python train.py --n_layer=8 --d_model=128 --n_head=6 --n_kv_head=6 --head_dim=32 --d_mlp=640 --vocab_size=1024 --activation="gelu" --norm="layernorm" --norm_place="pre" --norm_eps=1e-05 --positions="rope" --rope_base=10000.0 --rope_fraction=0.25 --qk_norm=false --attn_scale=0.177 --bias="all" --tie_embeddings=false --parallel_block=true --init="normal" --init_std_qkv=0.0442 --init_std_o=0.0 --init_std_up=0.0442 --init_std_down=0.0 --optimizer="cautious_adamw" --lr=0.0022 --lr_mult_qkv=0.4 --lr_mult_up=1.22 --beta1=0.9 --beta2=0.95 --lr_head=0.00353 --warmup_steps=276 --schedule="wsd" --decay_fraction=0.581 --decay_shape="cos" --final_lr_fraction=0.1 --batch_tokens=32768 --seq_len=512 --doc_mask=true --train_tokens=149900000 --steps=4575 --dataset="wikipedia_en"
Each number is 500 + 40 x the weight over its row's rms, rounded and kept within 0 to 999. Layers, rows and columns count from 0. Numbers have three digits each. The size before them is the row's rms in percent of the matrix's.

# layer 5 attention output (transposed), 192x128, rms 0.0693, rows 129-154, columns 0-127
120:479627538469431528475511491508526504467536559452529507487534529559513528509548561551450491475551404575454469505499522510553561443518556452515515500503474462581518478463490531442463426540563556490513466467542464475458435460565495495522505511507513496446482444472479518532488471474541469440467490454542547471481554515524549449555461482528549500439532464529505529513424473425484518527469
116:472469514545517499504455489456459490505500554489458554544464510548481504545480454498420503440425415516480486512550503442565543522483499536540447524534498459470536507557553528433456534502559502437605469480451535500578477521486475437503421569493445576451526481485500461520473476536529456516521562488496502527514452505425462548575504484483462485468544514599553470453501513499513508489559
111:435466487473483491470442462476554460500499560489589507520554485464552523485519451544492463503511487534475614567470493485483461547494526564616530519475599469472557521437517525496471549506499545509449456494523445468508554441474478564485517484549537539465497473494504497516525430488522467490442432420506469507560527496512573508494434505506545440420517508444540515498461502476486493523438
118:495523575523447553547494531551473474422527518475529448490505467506474475440462567448551517504524447481518514513512457526466508467470466514450463569406586446440491540497550523541455487554482490580550493571529478447461476517496556517500555574480460451477507526504467482564557485401511516481516466569506471483543453532523518457529458519511506430551473512509475437509589479523480485517449
118:498420467463529552488546513424440481480490477571465470476460413478530478597502563501557566435505469438541429518536470488484484458473500470495422487495499595510494473500495490471505511483499566599511523500502538550501472517467552537479561516491550462473576463498570533585465537478493518445494457475413492533495513498506577473494566526468530430452481520483484503486483496529502470533464
111:546478498494520486490477514551519527527530473456482499519523463456468561463538455462500507563494511485515457539535491449512501378487504464517494533571522389497569443512476476552500446518558442512620440533560511451443461484551511484547546504480451451567452412463524556498440500467511516558446497473568524485551476510448510474516479549448516507508571521519542505453446479505505516517464
112:515437568556544559502453464575476554533480514482427530473417494550457471518518444494508452548477496459502432509453491457469457491563513502563508497472490445508572470493499581530526521502453613489498560563496455516571529454527529502497522551517489396497544556479501445581527536463484435477493561532465423507480483498502500480493519477456476497506497501455479513551481477446470563474534
108:497492441586458442480582499469569470470496516498462480455502516537555493469443527494513517508563519510485434584490545547558502426524482470532471525414503543491544599461486500516553489512540487495520539475521566443495519509412504505559523566508447466503441507461491576500483469538495529528469535518510494498468515477476395536511471549546407528465475526548499513464438502490535534494416
111:389544515471448545503572514503525493505496500524546435604458529537457541620521434505466499575522505515502464526507466477494517469499474475539505470468563454499565511542430507567551513601498461519499512491494542497498477438464468499507537457482535479491411460528461471459593485550449492485512474520465521493533514500489485472510507524469568469498567508477458535540459493505456430449438
111:436553447503440521504476535408537479514543451563551569594552526456496480443468491597547500573541516509511533475538528495503473492463410463512522540494526456537474463510492498458518412564473524552526505505489538561521516435441411491423523469532466466523466440483562486516555496477494520505496448531542480508476466548428496537515458527518426514567484516510488536500497458469530494491518
105:484448508537481479469610553483550555517444463527554427512536533496526495510486475480535466498485466447491468575522430502519478482481454516443503520606511475581516487490495479502512510428521465534501490484491435463594536518524475440496465524532518465439564526501439464508519480517549488489496554517465401477532601546487539523553500469518482457447393511472524464534528496479504579495503
114:515480501491449467449500524536465498538511467521501511470469471575494479533505449485502569469510426534517418468532507500577515473538484532450484455470482438572495537494498526420506585496491524515487506410422464521494488530482594498487499459565516502481544515512531562491503582488511486495462541539515426521535512424473468540452530537447517532500429509444503451566487478647506520526509
118:384527514514463533401487493533492503520548513513484465471518498549505431532517545493547466552444474489557495459524466496441489498487555567538486450508416510445453464521494482484504544394419560469563497482476532557510502514484552496508520500467504464540439447495514568570525541503477521520515589487575517494494498491486548570446471475563476536471478509452519559410491482506533509555477
128:422434548466533484511532464558418470494531526506493482476498472434474485514494488606528444535546503489494454529505459481524524420565499522476453463524455540522463532485486544497461531444555522545474519483479570542597546503519562553469477434524498546486568527469539541550461555484485520541423453523516493508484529515485414436420480477433474468516466484479500511507514506522420530517576
115:484492445529496506494465531469521536535517511463529421499482555504476514487544518490463532426522514576472566460419494578548534510431505519440508514512453543473536581474502502537499612519430484462536445524500482524538461546529554496506481465533429495509527466500577523527550524525519549516549560522496509512477490445454506414495533462489435510462558461494433512405508520432481550439463
106:422526489513564582567495512502455557560530545453513550572466534453479472494427500460421506559503482469515483504532525501520551481496471558497474475476515464534488473434590553421476510446454525452538495475480550484594483474445539479484514490476559462453550569472552508520464529487490518539485535452531489571512535551564511421529499446440475523511571498489448519478485462508487467482443
117:406529432463471483503494474496494553456460462465501460488456502561494527497462511524506475499462553418509468457462526452516573511470400556535527508517528475516534553496479474574478465483541492467480513467516510543548533468499394467540459491549518510553474469495448555479440490397579549565504470525548550522535455485524638442516516521520484434484471520510516526535529515508529520505510
114:494462441524568515506483494461452486457466525429500519508481491543497502492592499498509450535498447562468526489457458468516498504533467506531492484492546465503573497484456417455463418512478486570491526431432578471471499464488574518537548539509555490519522497584497502640536535521549508502508539471533567450495489526473515526503508462422478437501390512523540478473537529490472535452548
126:483464531585541527526463523505493492514525493469565500549546449560434521468450530574487423510538425498468450503524467485500528466467479452442428520545451501479527527485448481501577517426513545533526443434490415511565487568528517562528451528488511459551502488474460488498411525497499520578562486456531482492504496519449439502479496532535512521593502486524449503596490522529435487488510
111:492539516527535451517520540511469585491418522504463554539557549521432518456504493497504534453525455484467470532502473512495461410436492547477443583474496530551499511534567505498488543480481524445429511582527439508512538502536439512430507502452536513502483480566479532527431593521609537517478468491489506549467467512493482514482533396513473573434466503456466518484452471540499531472477
115:487564514545526509562512508520542495509451533492506509456497529539440467457510477627493519516516482459553472457566476497493488524473487533481454511522553537490458550540510551441530477474455468428511486479524474512519563548524555463493506574472442503450446437556514450445514488460463519458529450497566550463607540494549457532511481473490419574403517486484535495484516565449437474495515
115:495411521502489543490427535491422562564514515538487484450482542445471500547509614512522550492507535433437511508565513511567539484531454536486469539515525480497544505513432492476516486448568480519589459498526571493507487565468499503462497503483402538503490492546520464458471486527506515477475515529471483530477463504508485496481482498567529533510402434468572487571497407434555469472528
124:473463487478542496512467500479600520487505451488562545469482442536498502462455501472528550502568443474560580446469372558576555531496457489570583489493536488465488502545492528545516499505520459463444514567504567472417499450503386461481514563528545514501524562467480503466527480484486513505458505519486555462529474528524517538509488493459546511462526472525525486478475451460481435497421
118:495497512481477469525555476532507520419553467481508501532408474444520528442560520525490507482475455485394506479446484523494490457575572527438476486416491450489465454523480528503490541450455466612494506475497533529523515466504504466459487596537474490575441494472575489493459505526514518472573556502542509529462520445531542517436461560447562523555481513553454507573495526492505478469548
108:548494570511471554396498480515498552441523570453566429490467499555525451473454502487519513518497473502518547482452491495456512491529466487519527507506489535445566426521536533446574487541526492477394469455517512494528482485560421451490561485550480467475504515507582538506502464558514491494496476533436481521482417512580562501474510461521467507530587539550542476487417547487478493432497
107:451531478542533508517487517506495485500515461506497504475524574477467516491548446516449431467529505527472525546525554480463477512483495533545598543484501471453441392537488519493517504492516545447433444541468517443429511436403462516530541518457466528501472471534440587436540452519527560514527481489476572517502470523478534483552482511511539469415509527595474566604466458477487505498511
# layer 5 attention value, 192x128, rms 0.0266, rows 130-154, columns 0-127
114:531497503513474475446522572465532505477504488528492540509583522479496424443461463521508451503494593487554478441534511486450508421437506521492471500428481561530549554527504515436469492477539479588457517590526476448555551511448519544530501432440500475511491572527494502482514483435491496469472505501407477532532611446549495528486521498463552529423463438432525526493482509462483487505508
111:399467513494533503488573418512500494454443492499479508468515402507472495478522477498559558513486504528550471436526515509430474506504481470546540497462359540536472576514538474568512458474537468526498487484533523550460520503578496461506446586530436518503530585521437505509489485504481480462547524482588494519461521513510453543447482576510496480481466465495456492448538501523507547429540
111:451456488508534443616523490415457549541465480502479444546491547519496476599457537565453512492540542561483529584550534446492484502543520504500504488500510517585434486449457521445514535401534516525529492475504529517412468490500515391458465525482556537560487483460466533434475501467482419505452498524535533505467546459453489508509527461454487533494527495478529519445518503531520536490476
105:485500542476412449465481499507502502514482501458473507516418543546464590489483506524465485486494474579546471521462505519533494516502506503458505438528569453496437549504508569521570504500521439501477499610458433476448482540464439497496519491520505510491513521575475403474481513489519488537556540471505507474498492544486520562616417441470447509538547456497570461499547441462484510424533
108:476489473543534505542496462535413470554496540522538541577410428510535460454457479535449450506576561489501502540387568540524550544436511487467490488406534555527509486499515492449519487419465548548483558487494485538446442510496475493460497493461507538478452534501554477495537577481531471465552478546521434503453487475468553501493556517456520507538423546497507508468549491533526511509452
108:498523470506497474546581492487470421492507530522481480543466583466463513512526564479499547498529494557450564487517413541462466499434446510473466504481502554480527594541577483475464503506532430487561472468510487504413526552477508599545469416519479572570447490526422536455481504514515543469524510533494529528470581509470554513482495513559519448467543546521519478451492470558459524530499
112:585490491481518528493477506509479454542475524474544515544410507498469554456567481536457454491480511523597526469525495453492494558505586515579520498571514560498543490513435481489541505506507519484446516497485410547429434509486476466447478468493524457522588476481512500525457403480509484496515456587425505587571459458546529491457494511522594497506524518494449515483458548471482486528483
113:501470490523478459499473446480551535484448531469501484429489519503541499456570537557468528526451481517527468467479538538534532525536495508565501532505467529516425431489582503434510488388516514474477426540497481507425515488473496544443480551530461510478595523454512476515451475489555591495574521505512448520528604516507459455456553496512448517512482484517517446464533493552553544597465
110:511528513509532489506498474572455565485462457467505547496526442497444511468506509449415495422471527514482434534554452377526529487533566500562499460485533537475509475511565547443534516459508507430512434478438416478519437515545463504518495530431545526482447527516516559576514495448481492530546465438517524512490537440508496483515556531479515427550485418547509508465471505503557518531560
112:460554485486459515528437429443541478471465508487451505496489543565484480344646464477528518525496559510466476454508557469450496466489575483416496476487488507509494529500489528551459523490474496420528491527533517443490545510471544562495512495503467526549524488468526463508495483551469471526481453425502535512438426486502525528481492523473545573512578459451536481498473543500462445460480
108:470543453490505511470513531461458549480468533490494460595522552490463513445508500503431490530515524487534523484434507471479463466468588535520513455568474562497479399457513530533525440641514466484519542581533489410438522471473494536459490514489450530590516527486518511459508476513473569529489472464453483531521467558478485488565468514537396475509464469504480520534460471466445498473536
113:513548535538559573578520549460488444491442527460524481526527502483536537462522521457487507470469493489430420430525430501491511569480439428484478573516612525525547564476476513460500454572476433491475514516504531430517530469509449517466473496500527438485516526518492526504469491455520458493486519494494572525511505561551546526548485450435448419512476488496465431555483568483429506461505
121:534582481448477526520501542464595568510536496498538509510451493627498498456431485459493489467484440499462498506538499567463498523457540424483538516546411453505476500457571478556507449507526482447485542458559444533462506533510485532517501567546519514573407455540504471488573480506476533539579468468415528490455516497544581508542464492517507492495488480462470456482456480499515500504539
114:466484494503486522532579490494523471531520527500495557500466610466547449505481504481514509545485505387553428437505455478459470574558488529565484496517500396518520527502482607484492421531542502469553483447523496481537467484452469466509513509454481576502512514498487488506491516432473447530502446471497533488535505541471570531446539517481486525506482495406481535524473519447534535619456
109:391536484519476456457574530501529487514476537519524483490533577536456509534455557532561483468450550468407495435535453516509504501527532419477498489540488514460516489505489485521529536492566559481461485597469524522514575507507480564549498538500501593529405489510491536477472517453557459500583486598520503506444513502530499446480500476533404527476485447471518526491458530492555465538491
106:455493554506442586538486508532487490496504534514516501532483499504479475529531453543492554493459464543505477439506520515493504539477517433508505480446437560483454536417520541495536537389458507464544420509511534519512442466530608516497464555442433415412481480545476466566584499501545438445486440582465530516474535532473510479486472486472451439513494496481519538474470494494511498561541
112:548482442532410560526469506535534528537531493498484499522562355465491455431508536403581526513504502555491469512597520516476477408450475513512486429520501534503496526467529557534503494507561483514493530519521473466477453529494456545463529536442517543502495482490489508454485500500440449475491594583494507542510558507482548504479513465551551571529503474518540474507482476576470548510458
110:422566502486557492489581513526564511445469510443537508504450498495512515482571469471442498536527513534413514530502544508452459541517499464478499541493566526460491479432605540501498509604522481489534527504447440515471494508505487389463538471481498520563464495492499504507587441560515433483500548538405515516479565461471491466574508499501568490474472492477466494448497477545538449532488
111:496483462444436536520492514461555490533520554523517514511436503504518541553502484412446434528520523537438509457530460492534490524597504517497538499535505469438576500541447536497488503621488468511535512437512495503527550506457581567541520455565481533507470570490487494450478506521490467423551515573495478496466540490516444515510562563483455530542557482463583478478417474474494534469542
115:464487489496457493501485472458526500443475549578564471560538501497530527500417548507498452490443504541451541443544455504458483512574513493492534479532476556496581503511471520430426544480449501576499481493483536449543542488471452501551465495556581474500562542477506485617499489518461424564432551416461512515450486488468552462466517470495533441507515498480441487484460485545556466470502
108:598564471456453508474450523468544539501509478533475527496510556505491469471461482460493473473474490472520497487424573435545385485494541521478529476414452563487513495451516421475477504496566516526525557559457478517535432470518529437503484423454490551543513503539484518467526498474530521522489467475501575411507489497489509454564485476411529482581538542468450510563495535485446541545497
109:479526477481419495463550480555492492532510535514495491506595492446501525570490468586510510510419509497493453552505565491503522474510516479504476486564403497566500485506515500466485516511452519529462525474558538476412491491502594488548474435520516507368508467509498482547541501522508468452531479462594509550536469460523456520432517514489525470486503496500510483503582563543470619458492
112:478520517473549517462461496509547470554484559527463469532547536476509484563514489454470485471546523483515415548511522484526507534394439540491546525559539516586499459433551450538503504553524592442494469437527549451536532516558432509494578513476529500547520467516489457498418470536525497500511430527451555437528572459449447495570500515552488492510511486482520497482516402519536502483467
103:523473474489465494545543505498498487532377467498469521481499506420492506554570476524546449513580411504496421513478483550473516505535523471504507575534524456491458600548446483504466491505439532514535434523511521564507544528470548504510482489442533536468502462489510499460519564475457504465520578432492459509524477479483448450545526515560476465501520435432445537406536470465467520571533
101:484492492492412491465487527530481540506491482512425553487465477556526469523499542532553542524482516480506481491499457434501518533514539452566462488477542563504504525523561438494491492439463492607514492465559516543572518514551548495492521520524486423457497510395454536542445460494593503501453467577512439510579472440558474505536511552500420505592531508461509461470512480570517468515525